config.toml
n_head = 4
head_dim = 64
positions = "rope"
rope_fraction = 1.0
extras = ["capped logits"]
init = "uniform"
lr_mult_up = 1.25
lr_head = 0.01
warmup_steps = 251
train_tokens = 111600000
dataset = "wikipedia_en"
Each number is 128 + 24 x the weight over its row's rms, rounded and kept within 0 to 255. Layers, rows and columns count from 0. Numbers have three digits each. The size before them is the row's rms in percent of the matrix's.

# layer 6 MLP up, 256x128, rms 0.108, rows 147-183, columns 0-127
090:124143109129087110128137144120090097162097103156120112162174123139171085103136121118148141128147118107140122112101132114131136123118118193140134121174135123091140125099160142056080127158165157104160153142151155104079113121109144145124129113152138128145137116179125110124112166152141091119099123086134149164142107137123160105119137150100099090118112143120102134140127138139186117128151
092:142113100142150175094151143126191135144183117150127092105141170120103104134153127135142111086149165137165146112131144128139164135120100120142118133092160123150120118163119148108140096160113157089160162082093132118155122100135123166118163123081113135127123134112134157136106125112145139104118141133100123103129165152115155147116147164157132076120142110136149107130097155128162172131185
091:133120131097085140157133155104123136121094099111162105159134141118094158137116125087148079130122130103137120079070118145144103171126138091160148135102177116143160106136139072112137095092091093107112104108154126132125121103135142106130134145137143133141115109156110178101145116131102140113102090130091121111144094139154126121135114161089116133133121142152178167125126114163111130142188
099:099144123152133139114111117137074091091138128065113089121122096121134099168157164100123140120134124154122101137147154150111139114150136123093145114104118104139154091089122144138129100132158133125090122137139163170146141176126123089140192134119118111121121135135104133135138154139145156115143110134119110105179145153133121130106146100154127134183151196119140133180121086150146085140141
099:167121156096100128138132134127190128167115086134097157100142119134097154144150164105133141147123079147120117144127117115109147088138123096153100145078150138135099144100130135139139171104123122133153087113118098119136117146133091090117136112086138093126165106154160134116109127096160168109122167163122092148154136122139126098096105138144131106128117075066112148160134098137135146115100
093:122159107104127110111154133188131177126074117115101129102100115136130152120166108114123136101104150125168184142130125127138136162148142143159135152097095094115143158144106132106079144131115124122146128099152104108104126118116065134102142130110149111114158145129152131136115128069122135142116139135155159100147137150158129136086135093148098103109106164074127167165117146106137169091127
106:133141171157119141145068104106171157097148108139095126152122138161134161107136142145118118121104159098082092166108136121137118126128137128126122134134136149069116158137135149118140086108178101159139169128102128159155131138089157098121152091169122170136122125115127119134114128169131142131131133090078081135101102099109118158140116152126127115112139073096101129098123130110090138146105
110:130152133155107137175100126111099102182146134112162149111112103149146092102127142153126113118095125119107108073116123092099103154141111126132118123093153152104155181129171134098131109137115120094119142114145187127114134112167148090101171123131149135097110097124092162106147106139135120097146115171145128128155151127134165127175147136100123127172103113138122131136178121131095113168160
105:166140138098087124088156134127121084105187171140109180136146146059134110158169127141126159160120095099116142107123101132154150143127088166156135097126096125109083140125142165141126139110107154138126105109089160127096130133112125116136120091130164121111186111137107118106132106140142112090129131117098118122138142139131117104182119160143113141099153138080123119124147107142127150161125
113:133113126079163121115131135125163123127141129099133125083178127167108163157141186134161159109126165113152122102131108057093153149142151142119120119119117140100145092119093156130147138095126093115119149157122165101129125104175183139098145095128139161127103083124151090123131107127162116121149133122142126121137163123126118113147130159136114120115103180114131083141140098097170135133133
103:108110104138169203141134148138136095147115109120143117129169097197180117124109140147149107155121096127097084127140121096112137123117132099103123092138153152134144102148139112142147102169130123134112108127174171151080081118171141145113149127098138132150147126161115095122146090161106149108126149107085114140140099151153156139116128103102122097119103126112111139148098114132110117137170
110:155113122095096106120117120061125137130120126153146146116127131095125179181147115086131178104161122164168137131124164120150131092120103151145107134149132128087153111082118137131105150129140102128135166142102116105148142128096146114146135140128164116130144136075120173123095112064142139151146134145123163101104136118085084155102109133163116144117121120085105096126119149127148151136096
108:107113138131153145127121125143150163171135151132095162154128097127121110099132147153111147127092148111104124149113111123179105114127151161120130092111153085189123161117149124120124148149120133126067109129113136119118131104140164127146126156140126112090103106111086129129158070139193140122144103141170184125130129105144168137154146125149158166140132116120118177151107102160162152111136
103:144097147102118131110130144143171138109132111129113171131125142124113103147077080069131166149109084144160147135153132124060121075146120149102169091137151160129131131118097123096152113103143117140101142092119122129130095142132096149108134154121149108161141164125135131122132146123121079147123152145193122127128128143099069162156127115143124123066131136111127129127126158097116126125114
087:105093146129109115121129094130133123128096140141155150115147208114088118123131096098129161107135173138189112140195180122159108114132129113127132141137095131126121154152142131114097127105100090078113095114138098159157134153093112105107135143140140111100149153121108145134132115098133177110120104166124142134112157095144105138131112146142179129112166090086125134127092120125129125134109
100:083130172149085111132135125108128097162155085122133129132110113115126071105129123113139127147126128137180143076129124120119145036142122126162117113138126132112147098121124149082136149112103142149154138118130101104147149148123132095108162139125111107200109095119110128156156149144171134080149111156145114131136148124120119121164098125127117124110143133140138109153178112089154091112137
096:148105145168120144138117144141136133170112153089150136123092121163129173136090137135101119118117128098173166102159150139093077135146109171092116143129126113117078125117128138099132112122169104111066153091131105167139100153114164129123127141096151108106106166139117141123099122096157119152131106122167131135155113115152155107134126168157169096102172123147117126139126116126181147117137
093:170110131109085118120165112140064155079120185136149133132132145151099151175142104140128140198141140114096138151108123100148149129129153147109147089115124125177177123146129104191180134099137130140150124140107118146131147142140164113110103100106127137120132146128133127136121137108094091164136134094129130142107130104108093119144120087106144149126102122172126151129140141131120141077148
109:149120143117150115099143140119118112162160113108094116125090102173137101096112098177151139122144128131167159119115117080084164106132125100131154122166139107129131154147139128178158135139161140103122109200119131143122162130132121114109159133146138095167117136069154118174172137124116123128113077139109098133123142132126116129117114123130157104138171100140129100127105152114104106168080
098:119091158095139129137122160116107098141131118164123118090134120168129169142098141141179100116102126125108119095138111128093122123153152122127137140134155082165158139130172090147115091153159133137147134150151133123118130123132129188123107134108102115100142116136150150129098157163094174127124140061101152131155152104125129146107167137089168123126081125173104158100151125117141088123159
093:160112117126101106133118134132127129163127111116137110163136091080080115090125216130102110117137130141140161106125153153150152162122125090138119148152117100139120140123112128137148149101122113127098130156113114117083119151181120157124140098109096145153127117124136090106118102126180124133083116167136104158120121109097124136128140145118104120124125111156142073128178147113183128172086
103:118105104114137162117165160130167088160072144125153117138162151083162122100154101096165140165119142131105124136086138135160125154124121120097083113148133140046135144135127138113136132131097130122162146101109138121181103134111187158141116119140130100135123113098117141100103133152170114133137135137139175104127127130107140124129129146100095136135088094180130125149138120119123176124133
102:099161109110114119147108108120122138140153120153126111113119099093115103103104123152109108164136089123110157128119121092128113137165112172093160106154105114171167125137140111194126149103093138152136147108105166116122118142144085130112082143123109152046123159122135084114104117128143097141119134116108138130134152129086142137129135082150167144116136080174130160142148136163121129114102
113:077129142124148144162150156145092120148138135139088160152154138126124171111114115091116122136102098134166150099092119093140136127143071115088141167143128189101142142147131144160162184121135133101142140106141107151123104128156162102170146162139130105124105141146176117126141116134140118119146167144072129118158147099120070151163145142121110100156141112130146127145116144151110132110109
110:101111084162131143101124175111166118148105141127130120127153140147101120168160106168108098145128097095118129139186114134080164105142188139108103137137095146149078136115143158118128152100174119148112144178149111122125096107091104110089127116127135130153092110115107142123137142134109083148124128141158125104161106173117106157109097139142137167146129167099109120126109132156134127152126
108:104119114087117127119141131138109165131123119147109122123091125090148159132137141144044102110112121096146123124137132136111101171160126118127108134143109129142092160154164108077109162112091145111149126100108119147110123083101100117108127128115120089119158118111118128067133160124133135148093118133132094147103089095109175123158153153177093153149141137152124169142122141108157148105172
105:113094123161142152118116090139097076134117134128092090091125116151140114153137137107152129114150135157106124119062118123097112145115135165144135090105128119125089121119126171068152156151064138127155130136147126110112082131145144119112135098137127126135157124151189086112102111139137108151121118115150123139108132146115192101145134141163146107174125096161136149131137091146107128160141
102:105067117143135162083102142146125101113111105137152161115119108078140119108162155127113103151102118173119150114133112151138096118160153150111136133127122194153137127140170134112139130133166136143164135117163139163125087178123117167144061120113139071150123134136114128108111138108075099075144150139113121117138093140134125154107148134120145136133124114126116106104109123178117106134112
099:126095137120148116119126151100115140110090147139154117161131123171171132073070129147082126123161123151161121115159127140152119117141130165134169124142186087163104100120138146105163104117166100135090126161108090156120140138147120122150145069122132146148111170122166116151142108108112106131097143157133102157153127144115135114156129093164096160134106132121133164096108104143130127112155
107:155149124128172153103102137154134145112200111106104166176136130106143098101148134096166134098149160127111120114092104101106118149128137160109145104131117135120160145127203124157158144132121110104125121129114131145095140105135111106146136143159153187113122107151127118160146106131156118135164124123113126143116126136156137109163151116132152115184146182091127102109141157115155161170142
098:077122146103157143170116145125117121126178153128147138128161133126112108138131142175164111128141166149097108095103085103166116120128111102137165103145105121137104108186124087132119104150134132118109127167132101107144157096158104167150133148100118133104162121180136120136143114139160129137125138100096113122141136120132074175101118187155157092121089147144118140092155152120118139122146
085:156111143062122110114133129100115180085122123131172144133128106127109112160156111148111137150112160162115081120122139080142133168134097146133110142152130133130119143130143151134133084158144106170131151137154153142067098098124121095122101140153148113109143166096152150156134120128122134139156153080142124123145147107128159154159093136142134143162098129112129151099177144107073132114086
094:133112171135154165169091143135102141159139141110149132202127148156125153155101162133096161128158137119102122145065147112154152166109095155149140167119137154138136165094115096146158128151141156146120139121142124126138117105138098128116134119159143109093168105151154128098125144113117146129091101115145142137160113087135137124093100154201118138144119097113138118149128160099101120145142
097:145116139113144134155137102145151189153108144077116148145113134112131148119135129167130107114125105127113115153137122147163119131169147103130158141126157142075134125147097118145164122047113077158147127103137100177132118179130145129138090161144126130117131112134120132084107120092124156122115075152110111120132127141145165135139113152120101097139114196146178136153150141105134120106110
086:110146149149133168127143134086089092142171132119103131117154140129146140127107162145133144141135087136109152156098116156158145132138105149147169115142169131079115077140123061095112174118169117152104112137138119153122129163132137160087083100124111089107132146095151104082100102134146126151065124129119115111124149157135126165108170149142133099122134115131127124121100122137112101149148
104:130157079134136154104104138123132125155167153166084133148103123108120089137150112113138127132122093095129129159109149128117132063120159128075187113157160126127101170117131152157116136114132088081119095181110147126151169170099100132143126124131166073156122086114141158158108119131155121119124123122128161110137139114120117139134137165118102142112116137092105118139101165120149106149119
106:147120104121168141121082091140145087119107103117110148157132106135151120119117175126142151128170128114097145124114104160127133100162127143105104142127124145097172124088152128170150153090115164187168163149164131081151141137115086120121155139150134136122118136101138140137162161103140177062104098145155145119106134104106153153149131127103131128131182129117117123129107141104118128171136
# layer 6 MLP down (transposed), 256x128, rms 0.0729, rows 147-182, columns 0-127
089:121084145110151085067133110164118123126149124164149167132136111110156131134164110091097141111139117132140138160131076100142122080165116168149126102123127144129131156127113109113098114133134108144129118100135147114143122144137146138152147154124162117145144198139123138165100185081138146117124146119121134126116173124126083094088083151158111126125156112096116113125109101126143159085093
086:117159118166138155110167094090106117149128095115161125111110089123121117126165133136083185142089151131097106118142111098155152119093122140139115118111119106128102142121153084121171122164116101137136144145146116161158158125122129133130154137127138095135116125106124144156042143076136101119132119134121121109093158098070108141120101146116132121125166121164105138129092143132132167116174
080:110097123100103135109123123158088112121109112162145119151113150089142134115132134133153195122138119145155105143146150160126133093114135161110134117108111100134143138105116145082149133165149129170113172145100145120144134122157119133130166138158152084129195160120156104176091155105116121111132130132146151129073165113091131127110104179134153087120176101134105127129108098133157137122103
098:140174115105099105177154177116126131104140170141120118117110184135143105165127091137117136164128123131157128132214108127150119126110155142149131111096122124163117138094102127102124140085096198163143098108129124129120131162129160147157107116124136104110121153068130154135136127166139145113102137168113101123130174147135110117159122089118167156129142131147126118120109132111137128128146
103:112086106164171058102140106152124121136113113138174130129130163152123133135132176117137118094141134098138139119128097077118104100166127125153076147139074142104157161191141111134095132147133109137114122145168096132169180150114190124113148102104157092144133130168132093123141146114125151152133102121142128123113120125134135106140142105125141118137114103118145101162123143141118106140153
102:133127138151133113136072141128116148144141108151108189098150088130107104160064158124143114152103147163138177142138116148149102161076113134092123116128130122111148153138167121124116105152106166141106135122106112135142143138148126115156136168165160078123150143091098136153163130137098120098153148104121130169134128117112149073178085159116124107139106099118100144128138154147128121120114
103:169185130138088154171114121114151095145135131128155085154117095142104155147081089140134101093106156125109135144129111111119158165095150179116126099126137103113112122119127139119105172124139122111111125127144157179156110133116147141116147154143146148130164144163109122078133142125118130122141120133115143086182128152110101132111143158128149128141116136115121155096103121216085122132112
094:152129133138151128128131128255127128149135101117155124113130101127088099131140129121137158171148137119102111126140124161129126154154150106141127115118124130131117129128131120145162124116136133143139117147147104102104127137152153168137091133098047084117133128130121127137194113121119106145119133121144130108103123131200140145131165135127140125138173136136121144140133081125114158151143
102:131133114113134128136155113120167105089155131140126151123101125074153149106148098105119175135115120147094169113119129105155070138099122116114155108137179141162127125102151142127088096143135136113132104104120138139119160135153088107120081082154148077121148132101136129140111124061124150109119142162120147141132142117148094125189151136154121147134119158157147108130141092091079141151132
112:120138181107096121168117148168177138100162105129153127102131140160174112168142119123152153104133126165078115101162154125124156182115126125186116107122118110099103153129125119127110162157096143133102123125158112083133173145151128154084108147115072167133103139114156114134103107128129127104126162157120146111127093136117104100158148148136105161159145159137153119105141128125131137115117
097:096150106137127153149128135185115107166126140058140116113139144164124134139123132136103147157119116133100161111137189124110136148127160108152117107123185123081138136136108142159153151110099138135101146130147139124126108137170153157133107123130148132151126135136115115134179083159126114143102147148126122167158104153138164115116124160088091157129154119124119138153114115162153070136194
100:161102145113123120130114102017106137139111110169109122110143098125103129127138132141116163125112174097106106165110153159118106106137133075112109144142110122108118130124133126148116113128116106143127142126114120118148121076114115097124115143150202113136139149107112136132085116096113118162148154126089144125094151120074112142139085129146096118121160104127110128103147107096119125108085
106:133147129115127143146122153124125153114172108114116149144123142119058103074115132106175097129133153118116151120096118100176122096083117153118085128127117103107128135121079114120161156159147139107150176119112116111126132168127161123144141140125125132092109096106150162139169131085164130148116118083145128092096142090145185104106129099148079122104125131105104104142128095108125126117122
098:102098158118140148145156102092128140126099108122142115148108165085151091145112164138150141143075147120125138122119135149093152144114118102112164123076132149120167118101154162126098145092125062095141123134164143169062116083118132136170133136130100098141127140100167136130124121163126129188097138142139103082103123135100108156141155145153124126129138098148121131147114128124116108152105
075:157120140103154131141109155101118119079137186050155133152116094144133119144086103125111140125124112157081132105075162115135163193082133148085125131146150127111122110131127116139165120106159126122112138128136116147084095141106110136138120106107131135111107114122123160141157131146128110138119118109119118123160099149140136182136120122117105111146095141172101135078155142148095152131168
100:153115143127162118117134105153143106142130117173176141098160169119140090141105173143107145115122132151186135128111067145131095093120178121157138147123141149124119103125153087100145125175113108107139156150130137132103161148130135109101182129137138126119123089130066128130136180137114133141145141157136165116099153111134106131140116153135119066133142087157143131098113110105145112146108
092:134134126109133116162106158112122183138081131146148100107108142113113112157106126127153091109091153104116133125089159092122146134158080121132125100109063120122079126128128126133157154159207105150128160132093139149133095148116136143143163104145159092107150113133133141116099135051106159133134103151148156124143139138126148109139154135123126100140132116120119130161123127106166089108101
091:144139122129112139167118147146120123074121108125076121135151109145151110094147152161113117081108138068112147113137122094128129146152113126153126125158158093124110089180158117162133143121116101108093142124094081126128141165137103162081115129117082181118115093112127126139116160143153181076130144122138114123119132134144127130119105134126111111132158141090145077090147162139107107127156
105:139153150108124137108127081145153131135175162125111146144151137118118107079107130124113140121135159162103101123164151173156154141154150131111102159152103097076112121156090111181132129151126117109151116117139136115093094136138145170170154112147131123175119096139106155125105049140155141149143111126149084165093128142124136151137132136145170151133115135134150134147144176093135144127129
103:127142156135147122127137133183139126168102156129104138097114135110136127151119170120191101128126160136134146165112109180117108134111125143136155109119131079118115152104135123146142132160114078081101098145113118110156118129129153162077128136141079138113143149105144106135117169127100149114137079143143179117120123131132080104084145135163103129132074140141119123117138174171137097116147
097:146128108149095135150149112157161117188112109131115117098127128109128113112146171131127148109114177114121136118086123108103097082136108117137115101133166161085126114147141110153110143095100098126136117129113124105151128130117156165099128163120166101191165108118127135141136135138121106142133204125158111180131120118132147140113169143096083104068123135139120107154105138130139168145145
106:136117151133098088119082123129134125123142142120105149169116147086151129116123101098166152085124143111132120131133160118132088099125104133132169081121156199158146142111148126135106133139164122144091114085118079111129141139084127109138112101128129111115095131122124117139155146107117148088130147104141096134151125168138132123130190096174129144110114194187141134124091132122118139116123
103:190132172129128130108073138102129139108111106180168131079143123113168154130089150114124098180081118115119105131121146128108132123111137157108107143128158168153100135101105162142139137104148154112121122085104110105131114163135131069163130162149175116129123117115095106136141133131131135114116103124130161107131098129110121133142161112150187123135112148124120163140177116150091129150118
109:131163126134145111168144085047090116145109114124161154157120101142102107126099146107117116114146133147128108138083117152121104146120150072127094149116116145132126143134112126154119199114141139115085109086125179153121132116102183142133149110151155116141128149094148127137073086147124123141123131115116169120112083126085092108144151115117149123141129132126118139138144094099128122156152
107:118100143137101129167109152149126097126102105126133139107136170131087131131141116146123139133162147110132122157130146068104114164132137143106146116111136156178154109124126163161138134092182078135139108102156113096111164172149093084147143161120118118072088105145115121131150152098117145165124157120092167142125137093118150185139138123157152135129111126138098117121146154084129105145141
110:145167121107132145128157117200161114110143123142150126153093099085148115130098080124175103090153097113136091120144129125097127175151110152118143161118119130173138122112097066162168122124121132158117110156137121135132152140109114090112133115152150113099103128142147131117168098138130150101149134143163137085096124142155104129185135141158138112132152096154132115120129156163135164124134
106:093116132104164112150144139155116186123151128126149135116090122102166145124135171123093104084142102133141139125140097144115086148109151117103091132132105155172076112142126118106124153168078124151143080130126090142161138127118129138148140113124118090131136120164158103130164155144130147114116085103151138132082131108153072119117144137146096122143121087148068133127135118179118118134124
108:168091107179089129114127148122127123127108180129119161140118165113126156099136156118145114104133147154141104103139114141150141124095121187095096107142157141104133132143174158127193123157160107122153088109144117163118167139126106123121138157129081136140120109129133113100067129080122121109169134124156160149128127180115120161131134126126151147152154180124148108144126140127097141111114
095:105158125128086131132136109155120117092136121125102155136129141101150145157152140091140151102160169095107128124105159116097134174155119101131111119158152151118110105151137137166176065147071139145169119123092108138126159089120137106111089140095126130152104094129139082171135105152109113182146118109138128096106142134161103162111118128143135153121123112162118100131124135140116118088171
107:105128187127158130112124144090099140083143131108122104157168137128142113151138143133167111152110162121134111169176120132097161126133126104118174125164113158117121104126144113095103155108079147116148136135115116093106105118123092171157142124102164122150144163104110105150144131109127118143125089159147124141122146096128156100129125135129095161142132078118066154120114148167084145146090
107:095113161162066150154142097144145106142136129120160164131145163093093145148158135125133109119154129110159088153141114148167136144137121156154105064121110148139151121110111128128119121135098120170103130163129141140104135113124136138135097128108127110107109117094111104114178178127075141132162122129146155145134109079117108141117107112152151107101126115143105152155131067107113112165180
083:156123122140128122136119125106126161100123172130129156145122123158119141152119097166091141149120154145109075118104173120150144132117109147123107141142101105088115164134152164134133096113138134138135130125119141157107115075133115102132111185146160090141110143126174152142167108107086125154176084108117106102135112121108143162159072132137146141120098143146101148088170166128103172130103
095:110170106120119060166118118092152157074131144110163132154116105102117088145050157136136139151110157126146164144161133063136170131133132143114128154160125180139128125150155184124139137140132117127170133101144133098143108115104142138097129141149135130109122098110094116104122125127116118144141127127129129141129110137120156128104118152114137108096078096081107116116172152122126117153140
097:150122167134117133155102184143116109111117167163119106118151088098174136117179119125165171131128176124102123141144099125101115118142160130128119090153123157135158134100167126168134139096153142125172113111102137093207106145156113164137112135142138135095152080126149141145133118153125122103119119152122104129084100146093119151139098131112116126133130145148141143117130099094145122078140
085:172111122117101101150146109068127118146133116185102144158106139073133114147150107119122136120134160170134123124146149165089113101134124119124138087143100149125108118105123096124118145160146107149105128137132167085117136125106149114170156132088163111138144124121133133165121146090142178143167140139124181108088157117122097093141154162174157147102153100101106120108103126149133125119100
106:147136128089108158136120131048134148128095183135137153133132132130114148160110143089138100112158112164130164104151140134116161142095165178136131103127173158084119118079126137114122161117132135112123112116122097122123100129150100112150130131196137140114174165140115123099152138107112115156125139130157139108124116117132181145098099146134144156127100092131105086090137102120126099123101
# layer 6 MLP gate, 256x128, rms 0.113, rows 148-183, columns 0-127
093:154132091102099137145187130095163131141158103142145094154118111138120078122182080098099123155126128156132131124125126123130168120145097132152106146107121096168107176118115112122143120169110101139199127148116095116116154123119110142117184093145135129113113080129127138138100117124168062130130137123122133120101160137129131126139136136105136097127135134117117135177065114140120142153120
086:133124111133112162114103133107116106141123147112105133100116121136137185128144140131128186139117142187123087127154121092095135115102095167115076100122147129081147176106095172118139155145131116152105139165099132106154110121127133110144115073159129191095170160126186079142131137145163096152139120140134109129122123083132103120114137129144128122128130136138097130163127138108104137119127
095:086110156174101148136141115121169141146136143115158130154135123130162138130143132148142134148125115100123094121090101128148156117112100148146148119152121102128112136157126128101137118134138146155189117115164188151134111118123137189145115175114119151108105123127120124126105130145211118115125137142153108123166124145144138173132147148121160044110135127158091152151135111131162162100142
093:151128144097125123108102091143138095129140172154131148092120124108101129169156129106137110133123129112133145137081130123141123091140135101140161136111176116164167092149134124094159094163152145108133095135123124131110100131139131128136159111086109094157104143148089119176158129127143072112110152170110094116110129152151164119144129112135134138136104159103126168132171137190117105067115
090:156107151100138159126169092125098149122181169095134133147146123101140096140137124158127122137104158143069112173122138126160139124114140124115139160149088131122128101136105118116161110079116146121135120136189093100123108100133100106096186114111127118150158122158145136100110152128122078152115150100138191160141121127140144124117111110145110093110162102141187137133139109104120122116124
118:100121107110124139081176134122163153146167161069140131140120115138163122170139149172117133098139084104141113082146104130146112127128148146130117122108132107174127165112105137119164121123145102137144109109139127142127124124130136142109149135122120103102142083149154124112112124123164101133111129204109121131137109148116143065109153135157124088107119127145129167108086077143162117143180
120:131147151104144116129131117104139114113107095155177069161183138127130174138114135125145131093144085106115118104132134169128091115156112160165117130083102105142135113087106159084100140132118113119094106142131147119165152176068120157119128085121151108139124114110098106121080131125141142119123141137169162092138126144098134150097150121133105111110161127121108072142124123126162130131110
103:131155106152113139107146133158129073112139142147118108093135163108145118145142121105141118119145106116116172073111104159081086129117118132166148128144102125152107134129107126115110136070094170080140124142132152158108099133160126119139093095143135142170123121106115125160145109133131124098130140095131167136175106157156115104154145149124116139103147187106163107133112082161162147146165
116:133135138124165178124118161164121125074108185138152115093158131191076169146159127149106150100120089163102141084129100158120139138099165142149094126162113132105119113113124098155104112133127110122153147125153149100120109144147121137111092131124100130071149122160109136113127141136114153090111120128085156149149136162164116147148113159106112154147139142115155129133110098127150110149106
106:096140123174122135091151169149141142132139111125114095110118120119105111125149150141094082095135168108144162119133111168148097093188164186170138112112104111197103118108105153136121151108140120095107097135101116115144137145130124144122127104120076124107112122125153117111088150146133115139088092155159143101128121143104116141139169162112139127158172110119140121154120123151148097158124
091:140147106139134144095158138126152082157123120138101117111157161145117155145118131084171126085154104098150147115141123144134137080197124153162125137132163139167157110115088130109097109136125147124111116130119132115154166153139148138116163105081135134159134113108081133123108155127162145162115163179171164108136115158116128136119173152160143140146154120092140128124123095155145106158159
113:135141142148058157107149153124136087142135142100116109134128146150136144143086136160114103141159138109103132089139110105121044113127150157191157085115138136152112145132133125127149146158093191102134084136095154102132141137107128170122125112101097138095138119132168105158127148114174117063097127112110159144122106113126112138150151122126124143133125125140103129139123108111151115139140
103:095098101117124137096152143158114086150114122134142105141095167129106091143147101123120110111147126155166149191115126084089139103126102139144095076095129122154093136119116169111125115144112146083144101123126098115121113163142107142145103080097099158121110094135134146114104123115162114137110164109173112152119136137148122131098184125113096120105152160135110124111101125178132144150159
078:077135123122112102150172137086175143123107088129125154125122158093091107092134107146138148099078166125141125112167109166138108085166135106112145130143119141104128110102119131185107162142104082105131089116113124104155102124137125096128112133140177128110114150106138155119112107137119155083167118156151130121129119117129094094102101103132121125064145087106123126142127108161135138149111
095:136145127102093134144139080123132128096147126138082107131108150107161152090138095130129105099146119098102166138112098155142108129098114162138079136083126144125093120158111091113106136159138077113104123110121162151139163113163109158154104118105087122092146124132147106129113127119143152141165095134111143109069131129107109107100174142134139103150128096152147165144068091128155128122119
104:105110129162130162111136145164131075147119130082113145113124154131139133132079186150198130087149168114125144106125122116089129112132141165128108096124111118125130101115113101147151149120144103093095143106147159150130126187136110130103122115111133107122121097142110111147115136161123146150145124111143161137171116135151188090175165157094137127129135114100145129121131084160166108143132
088:119110130073148130159132151096128123110109111118139102144086105146133117159101159104102134106151115139077091153131108133138140138134137092121130120055105141105110116076156159110151168124148117136112059127070135116123109110176131104118111118100125101183140099115136121122109103143119098128119157140105127128179134130108102113124101137144128164119120107114131108171083119140118108157147
113:134141145128138144130133138146123160117053104168169125140110125151102094121095139149156081127136177135099121164181112114112104107138147135159140130146169127126139131169110125091084135135136131119184151123104127119121121131139117093096104095133135167109118123181128133124097144145104128065123103126133156129175149124144106112102140117090132138107134165113134133094154101143170130098161
093:077135142136161179168107106124155098103082123101130097129142163152146129111124158157113117118156115134157107089095109111131104151103088139139103103121147149134133122132105120125133175122134153072152087135110161081128125161144116149132136109083115158155119115142126158137121118130164172107151149152161141122172129173139151145143144156130121132086194147155105123148120133135122129138152
083:132147126131136090111123096139109116148117129147134162117125147089099079079165106118153119097129149086143144140153103126129158171113111157167109100125106132109177134109122105136141155086089106120177118098102160123110155120113151131112119157098150117165210144150116126139125176130157131147121119121082157125136126093111135098101130110111109149105108181102143099125118120141122125154128
112:141130147129120177159132107161179142158106171135149103177120141109132130117103145136121121128139126145086130148150081108120160112164120093093052119120169126124164148147143119136142103139130107145136118108108151157114081132150107129151147147173103139113111134166120126096116131149137129121140120108164134175111125058172096115110134092142151136129123080129140133178140113141134145129142
101:160112102162105166124143119146102086140087099153146118107176123158150124120162124185133132079134125168146136149158086169138114128133090160147131115149156118117153125126116131068119083142140097100144121135084161073114150117103122182096131114083138133129099120123100142145139152127122112102113166143148142145157119122137090139105123132148127148098117130150135094117097148119133152159123
116:143152099148119122150138153105103112153111132090156115109159153144166152139112162122193103110131080110154151089131134153093108150146138131164135128116156128127187139091091139112114127118153102092082130091118127108161116190128159120138147100102128120129122088125126148137126131117178123139094134160136106119158149144094139152146132169178124128110142165129126082144127138155139120148158
113:127118128175161174098072119144161104125149109133158125135161116100122108148084147143124117097128126097121105108119113130069094135129168144156131149153148156139129131115120130088092124133157121118148112085099153176095137136109148141169179113137119117152139154117148109166136201138140096133156131122136125114119104108147140091157139175120121118170156149121134133130122118180112111132115
108:132113066130105099092117126112129160108093136132149116148101102138141117149168142099123082130162122106139146086104104158121156084133126141129124164124106108174146146097102130126113108150120150146135132170114106113145156113122136171122083067144062157141145122139154132167103107147103103106109104167119153108125100137129110176091156125092148115122123089144121110126149116140106117104135
102:100114145136146151117157089153133184094088148130121130119144137140151127183123155143141093136183152136095099129142118155135065117153143122164092112136102142159127104147137083147097140132111129098141128114112130155127157099135153095137158116139130155158108160144114140093102166135138148087151109127100122179139156112145094125126149175095095123136135111147141143117130122187144123117159
105:117134088115095118109172155111118078114133115116146141171145166126164117168171125134129109085131109101118119114126096175097116114097154169150136135146119184160165109154104167112149105096141101103100086117136148119105119134120131114157126137116098125169134148121127118152130136095145149126126172151138127149150130117108117122091142125129119131141117152101127131228144141142109145149128
099:135098091105127151142139118148137141106136103133088097144145100135113130141143087115131146146153110084124196133085115128127122128137092110094133136112092127107191093150143145158131098158140136166147141140096088131131118126116124113134100112113073170149139112112100128138108138138134122166169118083169148128128095156141060136118124134119194134129119144175103125131130112145123109141109
111:110143092100128130138129185138125160126143080096105083128125122121117137152109103142151108148111151112128127115117151140131098101157130136156161138108111131116098115154095129188117092147127148149126099141121107126149135083172094146124099099140114119075110075140163094141099135129132152169117173172114130133173096087137132126129147159082157133102134139130135136138160122116105119134181
120:122137124172145147136101155161152078136124104068105124077131181142075101150148118083170119131148103116148115122115140146107139155167144179091109111145123122140139103122130135080109115116136132070151138149140107157131164146118108134115155094125140163095108135151122149073126139127113140115125113151113165128119122157128115131138171089118099152159170136106127149133118130149142100145113
076:124125157084148133136152145141158131163127121110142081110144139165124115137121184146156106121105139115110164097187100114124099080159134134166154116135156099182106112149160110082118120115131097130109105136139097149154124141181175151123122133104132164124129085136130082128139175151160163103122122093144141112133116114126160144153136147109182147122101115132153116121137120132140109101116
088:108136153147097128108141097142128067164140100122138114124118131177141129169149145111142110080179087163152130156144115105112085164157129145141111143111143122121095156094144112100119089151122136093107150142160117082113130127134143167115139123116159131127143097131164131092138172101145109113115146114162139138148112133135159146127163191142090081127162131151133140132106109160138128166129
103:146099116120135116119138119152136157139117136159143141149122088153081118159121128114139153131144147132089155127096059125142148117152130161139171146162134126104136148115108086136126137107104130159129081105109118130147108150137184121179132129119151112123145128186124117139148148116182124131126077148145171128127126162158118131140148107080189154073102128159137146116158131127136122091121
085:139147098114122111128138113106139122119114126170148117086108129153111119131124095094137153103113118137157136132179121137128128150104129180157191125102084140131119112118116142128144173133099103121089157111130094075115121125133143099198163114084141110126107134114120107150130143124160156117141135148121143129105176130108070071161125144150149157113128146112166161144118088120158115151125
099:133095112147152131088130067109130147136132135131137084093138161166097091111125168099099092085111157130146130128155120154115057086129133121117137088137104150115110074105121098130181123109127132112105107148146141158175118120158135175110103138143116143101115148123123168105121142122140116141084108133133152115143163156125148122094128133109107169140104159138109144137120141151116134170149
109:165137144139100133096127125167133064084094133094144130110110109159161138085135133141110139135136134116118156097125093140125126122114136182106144163106120145084155117113124145119151107112089111130153090114147089110137051127097124109161128132117127071119158082155121084135143156152142145159133113161118142120121071153116135116165138114119127147134120104113126146134108085124137108146103